config = dict(
    num_hidden_layers=12,
    norm_eps=1e-05,
    bias='all',
    tie_word_embeddings=True,
    extras=['capped logits'],
    init='normal',
    init_std_down=0.00427,
    decay_fraction=0.695,
    decay_shape='linear',
    final_lr_fraction=0.02,
    max_seq_len=1024,
    doc_mask=True,
    dataset='wikipedia_en',
)
Each number is 50 + 15 x the weight over the matrix's rms, rounded and kept within 0 to 99. Layers, rows and columns count from 0.

# up: layer 7 MLP up, 3584x896, rms 0.0596, rows 1263-1309, columns 736-767
# down: layer 7 MLP down (transposed), 3584x896, rms 0.0633, rows 1263-1308, columns 736-767
up1263:41 60 58 74 35 55 60 31 55 83 45 57 42 50 57 50 49 58 40 80 68 35 54 58 57 33 67 43 76 39 55 41
down1263:46 23 33 68 45 58 63 49 34 62 36 44 48 58 60 65 47 41 54 51 56 35 38 17 52 53 41 72 45 36 40 37
up1264:56 33 43 45 25 46 44 52 38 50 48 45 60 46 44 89 45 36 64 53 36 48 62 38 59 58 50 69 61 59 51 39
down1264:68 54 27 41 30 59 44 38 61 41 45 30 35 58 64 48 50 64 53 33 68 11 47 08 45 61 30 38 71 25 62 76
up1265:63 68 50 55 41 29 40 46 54 52 39 47 94 65 51 69 57 49 45 61 35 45 45 44 59 60 68 47 41 71 54 55
down1265:57 56 45 39 43 65 30 37 41 63 46 38 41 36 32 60 47 40 55 38 83 53 45 46 55 47 49 68 49 22 61 47
up1266:63 99 83 53 46 49 28 30 66 59 69 46 53 49 65 32 22 74 37 43 50 63 30 42 37 37 56 25 42 30 61 48
down1266:46 44 71 31 41 57 30 51 58 51 69 38 55 59 54 35 86 39 63 75 52 53 74 50 17 52 53 38 42 73 21 33
up1267:44 25 57 43 72 44 40 35 18 57 51 33 41 29 75 52 44 52 64 66 63 47 59 45 55 49 10 36 52 49 45 73
down1267:60 90 57 59 54 59 39 48 51 76 44 64 48 60 62 67 69 50 54 35 52 60 39 62 60 43 64 50 39 53 60 69
up1268:58 26 53 29 58 38 45 32 54 51 35 50 49 59 39 62 58 42 24 25 37 97 58 49 39 61 70 40 57 35 63 65
down1268:68 39 44 50 57 49 50 69 60 64 31 44 36 19 51 16 90 49 63 48 46 38 59 45 73 46 65 46 33 56 39 51
up1269:51 57 36 54 44 54 66 38 49 53 44 51 49 57 41 61 54 38 51 48 35 50 50 27 29 39 47 38 54 43 43 49
down1269:40 30 24 53 57 38 50 50 61 63 57 29 51 81 49 46 44 32 74 50 45 46 44 44 41 52 42 44 54 56 66 60
up1270:43 34 21 71 34 55 58 59 33 65 59 36 60 64 49 60 42 74 38 71 54 71 32 32 60 63 48 38 65 53 46 50
down1270:31 48 58 68 46 46 79 48 52 45 51 26 52 60 66 42 41 48 69 52 39 64 54 56 47 58 36 18 71 34 63 35
up1271:43 47 45 58 51 37 46 57 36 65 48 43 46 49 50 40 21 30 33 58 68 50 52 24 31 50 69 58 67 43 48 57
down1271:63 45 66 53 56 55 15 75 87 52 27 39 49 37 39 27 53 14 35 40 58 49 43 60 37 58 68 56 49 56 55 57
up1272:51 62 44 48 52 70 40 50 43 29 34 44 82 64 52 68 51 42 52 62 72 55 71 50 41 81 55 28 40 72 19 48
down1272:52 59 60 64 61 54 70 48 43 44 51 31 14 29 62 41 31 78 51 32 39 56 34 59 50 37 70 84 44 42 94 48
up1273:76 32 28 39 51 28 21 72 26 40 54 36 55 43 54 78 32 57 44 47 37 46 65 35 30 60 43 88 62 39 62 49
down1273:44 76 57 39 37 41 40 52 35 34 73 54 55 19 40 47 65 89 62 48 55 43 49 55 22 52 31 69 38 59 63 66
up1274:45 38 68 44 69 43 35 52 57 59 43 55 67 49 44 44 53 60 58 50 37 52 39 47 76 39 27 55 41 51 61 57
down1274:27 40 48 45 29 43 78 69 58 52 57 53 54 61 55 59 43 46 62 48 57 50 52 56 56 54 67 39 59 43 51 37
up1275:70 40 90 44 06 13 51 56 49 71 70 10 28 43 65 67 69 50 27 48 90 38 52 41 53 45 11 51 82 59 58 40
down1275:39 60 62 25 55 42 55 44 64 46 46 34 59 43 49 44 28 65 39 64 54 59 66 31 56 45 36 35 38 61 38 54
up1276:44 69 61 56 41 47 42 50 38 71 48 68 59 44 41 65 49 67 42 38 84 48 52 32 65 51 53 80 46 36 34 51
down1276:14 48 50 41 40 58 65 49 78 54 72 41 30 57 47 89 69 55 48 64 52 25 45 51 78 37 53 28 59 45 29 26
up1277:64 58 71 36 11 69 44 49 54 59 59 58 59 47 39 64 55 55 31 79 61 56 45 62 43 52 38 47 62 75 18 42
down1277:51 42 47 42 48 33 25 41 57 54 15 60 57 53 56 52 59 68 63 52 43 65 86 41 34 27 44 33 40 32 55 49
up1278:40 59 50 38 20 61 52 47 42 25 62 32 45 54 60 62 23 52 30 47 80 58 48 40 71 71 52 46 64 31 50 60
down1278:86 45 19 58 55 46 31 62 82 48 25 52 58 47 31 54 66 35 52 66 42 80 35 24 64 31 40 35 34 43 35 44
up1279:25 53 23 48 56 64 51 24 42 66 71 67 42 41 59 50 29 27 57 56 53 57 52 25 77 60 54 52 50 42 65 55
down1279:55 67 71 83 62 56 42 81 49 60 52 35 56 40 50 43 69 44 40 45 17 53 61 85 17 39 64 34 61 57 41 45
up1280:35 53 47 53 49 12 63 48 45 19 62 79 44 51 35 61 40 42 51 45 45 51 57 61 71 59 70 52 41 71 53 46
down1280:44 71 69 40 53 58 52 66 36 55 62 54 68 55 53 56 54 36 45 73 78 38 32 30 64 65 38 42 59 46 17 24
up1281:69 45 56 34 60 24 55 17 62 48 49 34 50 52 56 30 55 48 51 39 63 60 37 32 52 43 36 47 58 29 35 78
down1281:30 70 52 48 70 44 65 43 56 71 83 20 51 57 52 18 55 57 42 41 68 40 55 36 46 27 58 60 46 35 24 42
up1282:39 38 51 29 50 66 47 39 55 37 51 36 66 56 54 56 38 49 72 40 48 43 90 48 31 39 59 35 59 57 45 68
down1282:35 45 56 53 40 41 40 31 60 45 77 28 88 52 44 66 46 80 47 64 71 51 47 64 62 60 25 51 41 41 42 40
up1283:32 47 68 52 66 32 44 61 53 28 30 57 27 39 44 54 44 54 62 41 47 41 30 46 59 39 52 54 45 60 63 70
down1283:66 49 92 42 73 49 21 66 35 47 41 54 47 44 39 55 36 46 79 54 54 67 09 49 45 27 54 44 45 31 41 59
up1284:52 40 59 52 73 44 55 45 68 49 61 48 38 70 62 31 57 49 49 58 48 60 55 73 66 52 65 48 53 58 71 50
down1284:33 28 44 54 44 66 59 54 15 38 51 40 30 47 38 67 20 26 61 56 81 48 76 30 52 36 65 22 36 37 43 54
up1285:59 35 28 78 44 52 62 21 50 46 45 26 35 56 75 74 49 58 59 62 29 48 36 71 62 83 68 28 55 41 33 51
down1285:54 40 50 86 42 54 47 55 30 28 30 50 44 55 41 67 52 50 53 45 47 56 08 67 26 59 23 30 41 20 59 45
up1286:61 35 55 50 67 35 55 41 63 44 54 55 49 59 57 35 70 57 77 45 42 69 42 54 33 63 46 41 82 38 52 62
down1286:58 52 63 46 47 65 61 50 74 39 49 64 56 42 56 62 32 56 35 42 61 54 49 36 25 67 82 31 43 46 62 55
up1287:41 57 54 26 48 63 38 50 33 58 53 24 45 47 38 31 70 69 38 29 51 52 24 60 50 50 57 44 57 46 68 23
down1287:63 53 49 43 48 39 33 35 51 53 69 40 31 50 65 52 73 43 57 35 40 34 33 39 59 60 45 56 56 56 70 41
up1288:70 34 37 50 46 71 55 34 58 58 27 44 43 67 49 45 51 49 72 41 58 27 46 59 26 45 59 79 41 28 50 35
down1288:60 49 36 56 25 45 25 58 35 57 29 60 51 58 40 58 31 47 42 48 43 52 26 46 51 48 39 49 39 62 49 40
up1289:50 64 48 75 83 67 65 42 45 28 41 45 46 46 40 59 40 48 23 25 53 44 67 52 42 51 43 37 65 64 77 41
down1289:60 38 31 54 47 67 51 52 37 27 41 29 65 46 29 73 63 66 31 22 29 33 65 21 45 52 60 58 18 35 62 67
up1290:52 56 53 76 38 48 45 57 60 55 56 41 55 56 41 23 43 72 37 31 67 69 53 48 77 62 43 67 35 49 28 74
down1290:40 40 47 50 27 57 38 83 45 53 40 22 73 51 32 50 00 53 27 60 43 44 39 36 56 27 44 47 41 60 69 42
up1291:48 82 81 56 53 50 52 46 42 66 47 43 61 53 51 55 51 45 34 50 54 44 51 44 59 26 36 54 45 35 55 26
down1291:18 49 57 71 88 40 65 47 47 64 53 41 37 20 36 22 44 48 63 28 41 77 55 55 29 57 41 39 61 40 48 43
up1292:68 67 41 57 68 52 44 72 56 65 57 42 70 38 05 73 52 65 79 40 67 62 71 36 81 65 57 27 87 22 64 70
down1292:65 52 39 39 56 72 45 50 57 40 32 58 44 45 53 47 62 59 35 26 60 54 39 34 34 48 58 47 50 38 44 40
up1293:33 71 46 35 63 51 69 39 65 42 64 41 50 56 32 55 51 43 81 54 44 71 57 60 22 34 48 46 42 48 39 60
down1293:42 49 55 43 47 46 29 65 50 74 36 46 56 42 37 75 36 52 60 75 66 38 39 44 62 27 34 38 39 41 35 52
up1294:43 34 45 35 58 51 60 59 30 50 54 41 71 47 58 78 81 44 43 32 56 60 48 00 36 52 53 16 52 60 63 47
down1294:29 74 60 58 28 41 66 73 43 48 84 45 42 31 15 60 66 61 12 38 35 49 56 11 52 69 50 36 10 58 47 62
up1295:33 31 41 59 39 35 36 45 54 44 53 21 42 49 58 24 45 51 58 26 63 67 30 39 52 41 46 61 46 23 45 49
down1295:63 47 61 65 69 44 40 60 16 37 20 77 55 51 58 66 52 29 65 51 45 48 40 64 59 34 62 64 43 46 44 51
up1296:44 44 22 39 59 54 54 44 71 66 56 38 55 41 48 46 56 34 68 48 47 63 51 27 32 65 43 67 30 50 63 48
down1296:47 61 27 30 38 65 33 45 44 49 31 55 48 30 65 59 54 24 36 40 63 65 42 34 19 34 48 36 53 55 38 37
up1297:41 27 32 48 51 54 49 58 67 22 53 46 67 08 44 69 52 72 31 34 48 58 39 59 42 37 56 52 58 65 39 34
down1297:78 26 53 44 47 69 56 72 51 41 73 77 41 29 16 36 58 64 46 39 44 54 47 72 51 35 45 18 46 51 56 53
up1298:59 43 20 35 30 63 45 66 41 51 38 38 62 53 75 35 45 66 44 38 36 58 58 51 05 52 26 51 46 58 60 53
down1298:37 57 43 54 63 58 43 45 32 57 80 49 27 39 57 32 45 44 58 53 43 37 50 48 71 46 69 40 57 54 48 48
up1299:61 47 49 42 63 55 52 50 67 42 55 49 57 41 54 30 29 30 71 52 63 61 52 69 74 33 25 40 24 49 59 41
down1299:63 61 36 31 38 31 40 79 26 44 45 26 68 50 57 37 43 52 30 55 39 68 66 59 38 53 76 26 56 39 37 58
up1300:35 58 62 60 30 61 63 63 31 40 44 59 69 50 36 80 56 62 41 66 41 21 69 52 30 59 58 66 69 44 53 41
down1300:63 37 55 46 57 47 58 49 51 63 52 74 46 48 42 49 45 65 64 78 80 46 41 69 58 35 34 43 36 46 82 55
up1301:17 42 67 56 25 70 31 48 60 45 69 50 76 29 63 56 23 67 33 62 90 33 45 37 42 34 52 64 23 34 55 56
down1301:46 72 58 48 35 52 59 38 58 46 54 74 60 57 74 41 32 42 51 56 32 61 34 36 33 51 32 56 65 50 58 38
up1302:47 59 09 50 56 67 39 39 43 56 59 66 40 41 41 67 48 41 70 67 66 85 61 34 74 49 42 55 35 57 36 38
down1302:65 33 82 31 41 61 55 51 54 52 51 57 68 62 47 60 30 72 30 66 31 54 38 30 42 58 44 58 62 47 78 50
up1303:44 39 36 59 50 59 36 51 48 50 67 42 61 58 50 60 47 42 45 54 47 49 67 69 46 75 54 51 43 85 44 69
down1303:44 44 42 57 15 43 24 58 73 44 22 52 55 40 48 27 11 47 47 66 63 19 36 67 31 22 37 33 55 51 47 27
up1304:63 61 47 55 29 77 43 48 37 52 47 47 47 37 21 34 30 47 48 46 42 26 51 64 66 49 47 34 62 58 36 46
down1304:43 56 60 56 42 44 49 46 42 33 14 30 44 53 43 52 40 48 75 29 21 16 52 33 26 39 49 46 51 57 16 41
up1305:62 51 50 70 57 47 31 34 26 64 56 47 54 57 60 26 65 26 58 33 51 30 58 50 46 70 32 37 32 48 38 67
down1305:48 16 73 50 25 00 62 55 39 90 55 42 53 47 59 50 65 63 64 54 46 53 26 32 44 51 43 46 24 65 39 30
up1306:65 64 46 55 50 42 47 50 53 49 46 19 23 55 24 59 48 67 25 16 43 40 62 63 39 46 57 62 69 36 63 65
down1306:46 31 46 29 54 39 50 40 54 58 32 70 56 62 37 64 63 38 53 45 50 52 60 49 48 64 38 13 57 68 68 64
up1307:51 36 62 50 59 45 71 48 23 31 50 57 54 33 71 56 71 62 81 13 30 74 44 61 56 46 49 53 54 36 56 55
down1307:50 20 51 34 56 64 30 35 59 54 44 41 62 49 29 47 39 37 32 20 52 42 24 44 48 61 55 39 48 22 59 45
up1308:38 34 74 61 72 45 39 49 46 33 43 34 63 48 58 44 64 75 47 41 27 54 19 39 51 57 67 39 70 31 42 55
down1308:29 69 30 40 77 41 37 22 68 48 75 54 44 55 42 48 40 43 51 80 50 34 41 49 46 47 50 38 32 47 61 77
up1309:47 53 29 50 54 35 45 76 88 33 77 49 24 41 81 69 41 80 48 20 45 38 43 55 83 63 59 39 52 45 78 32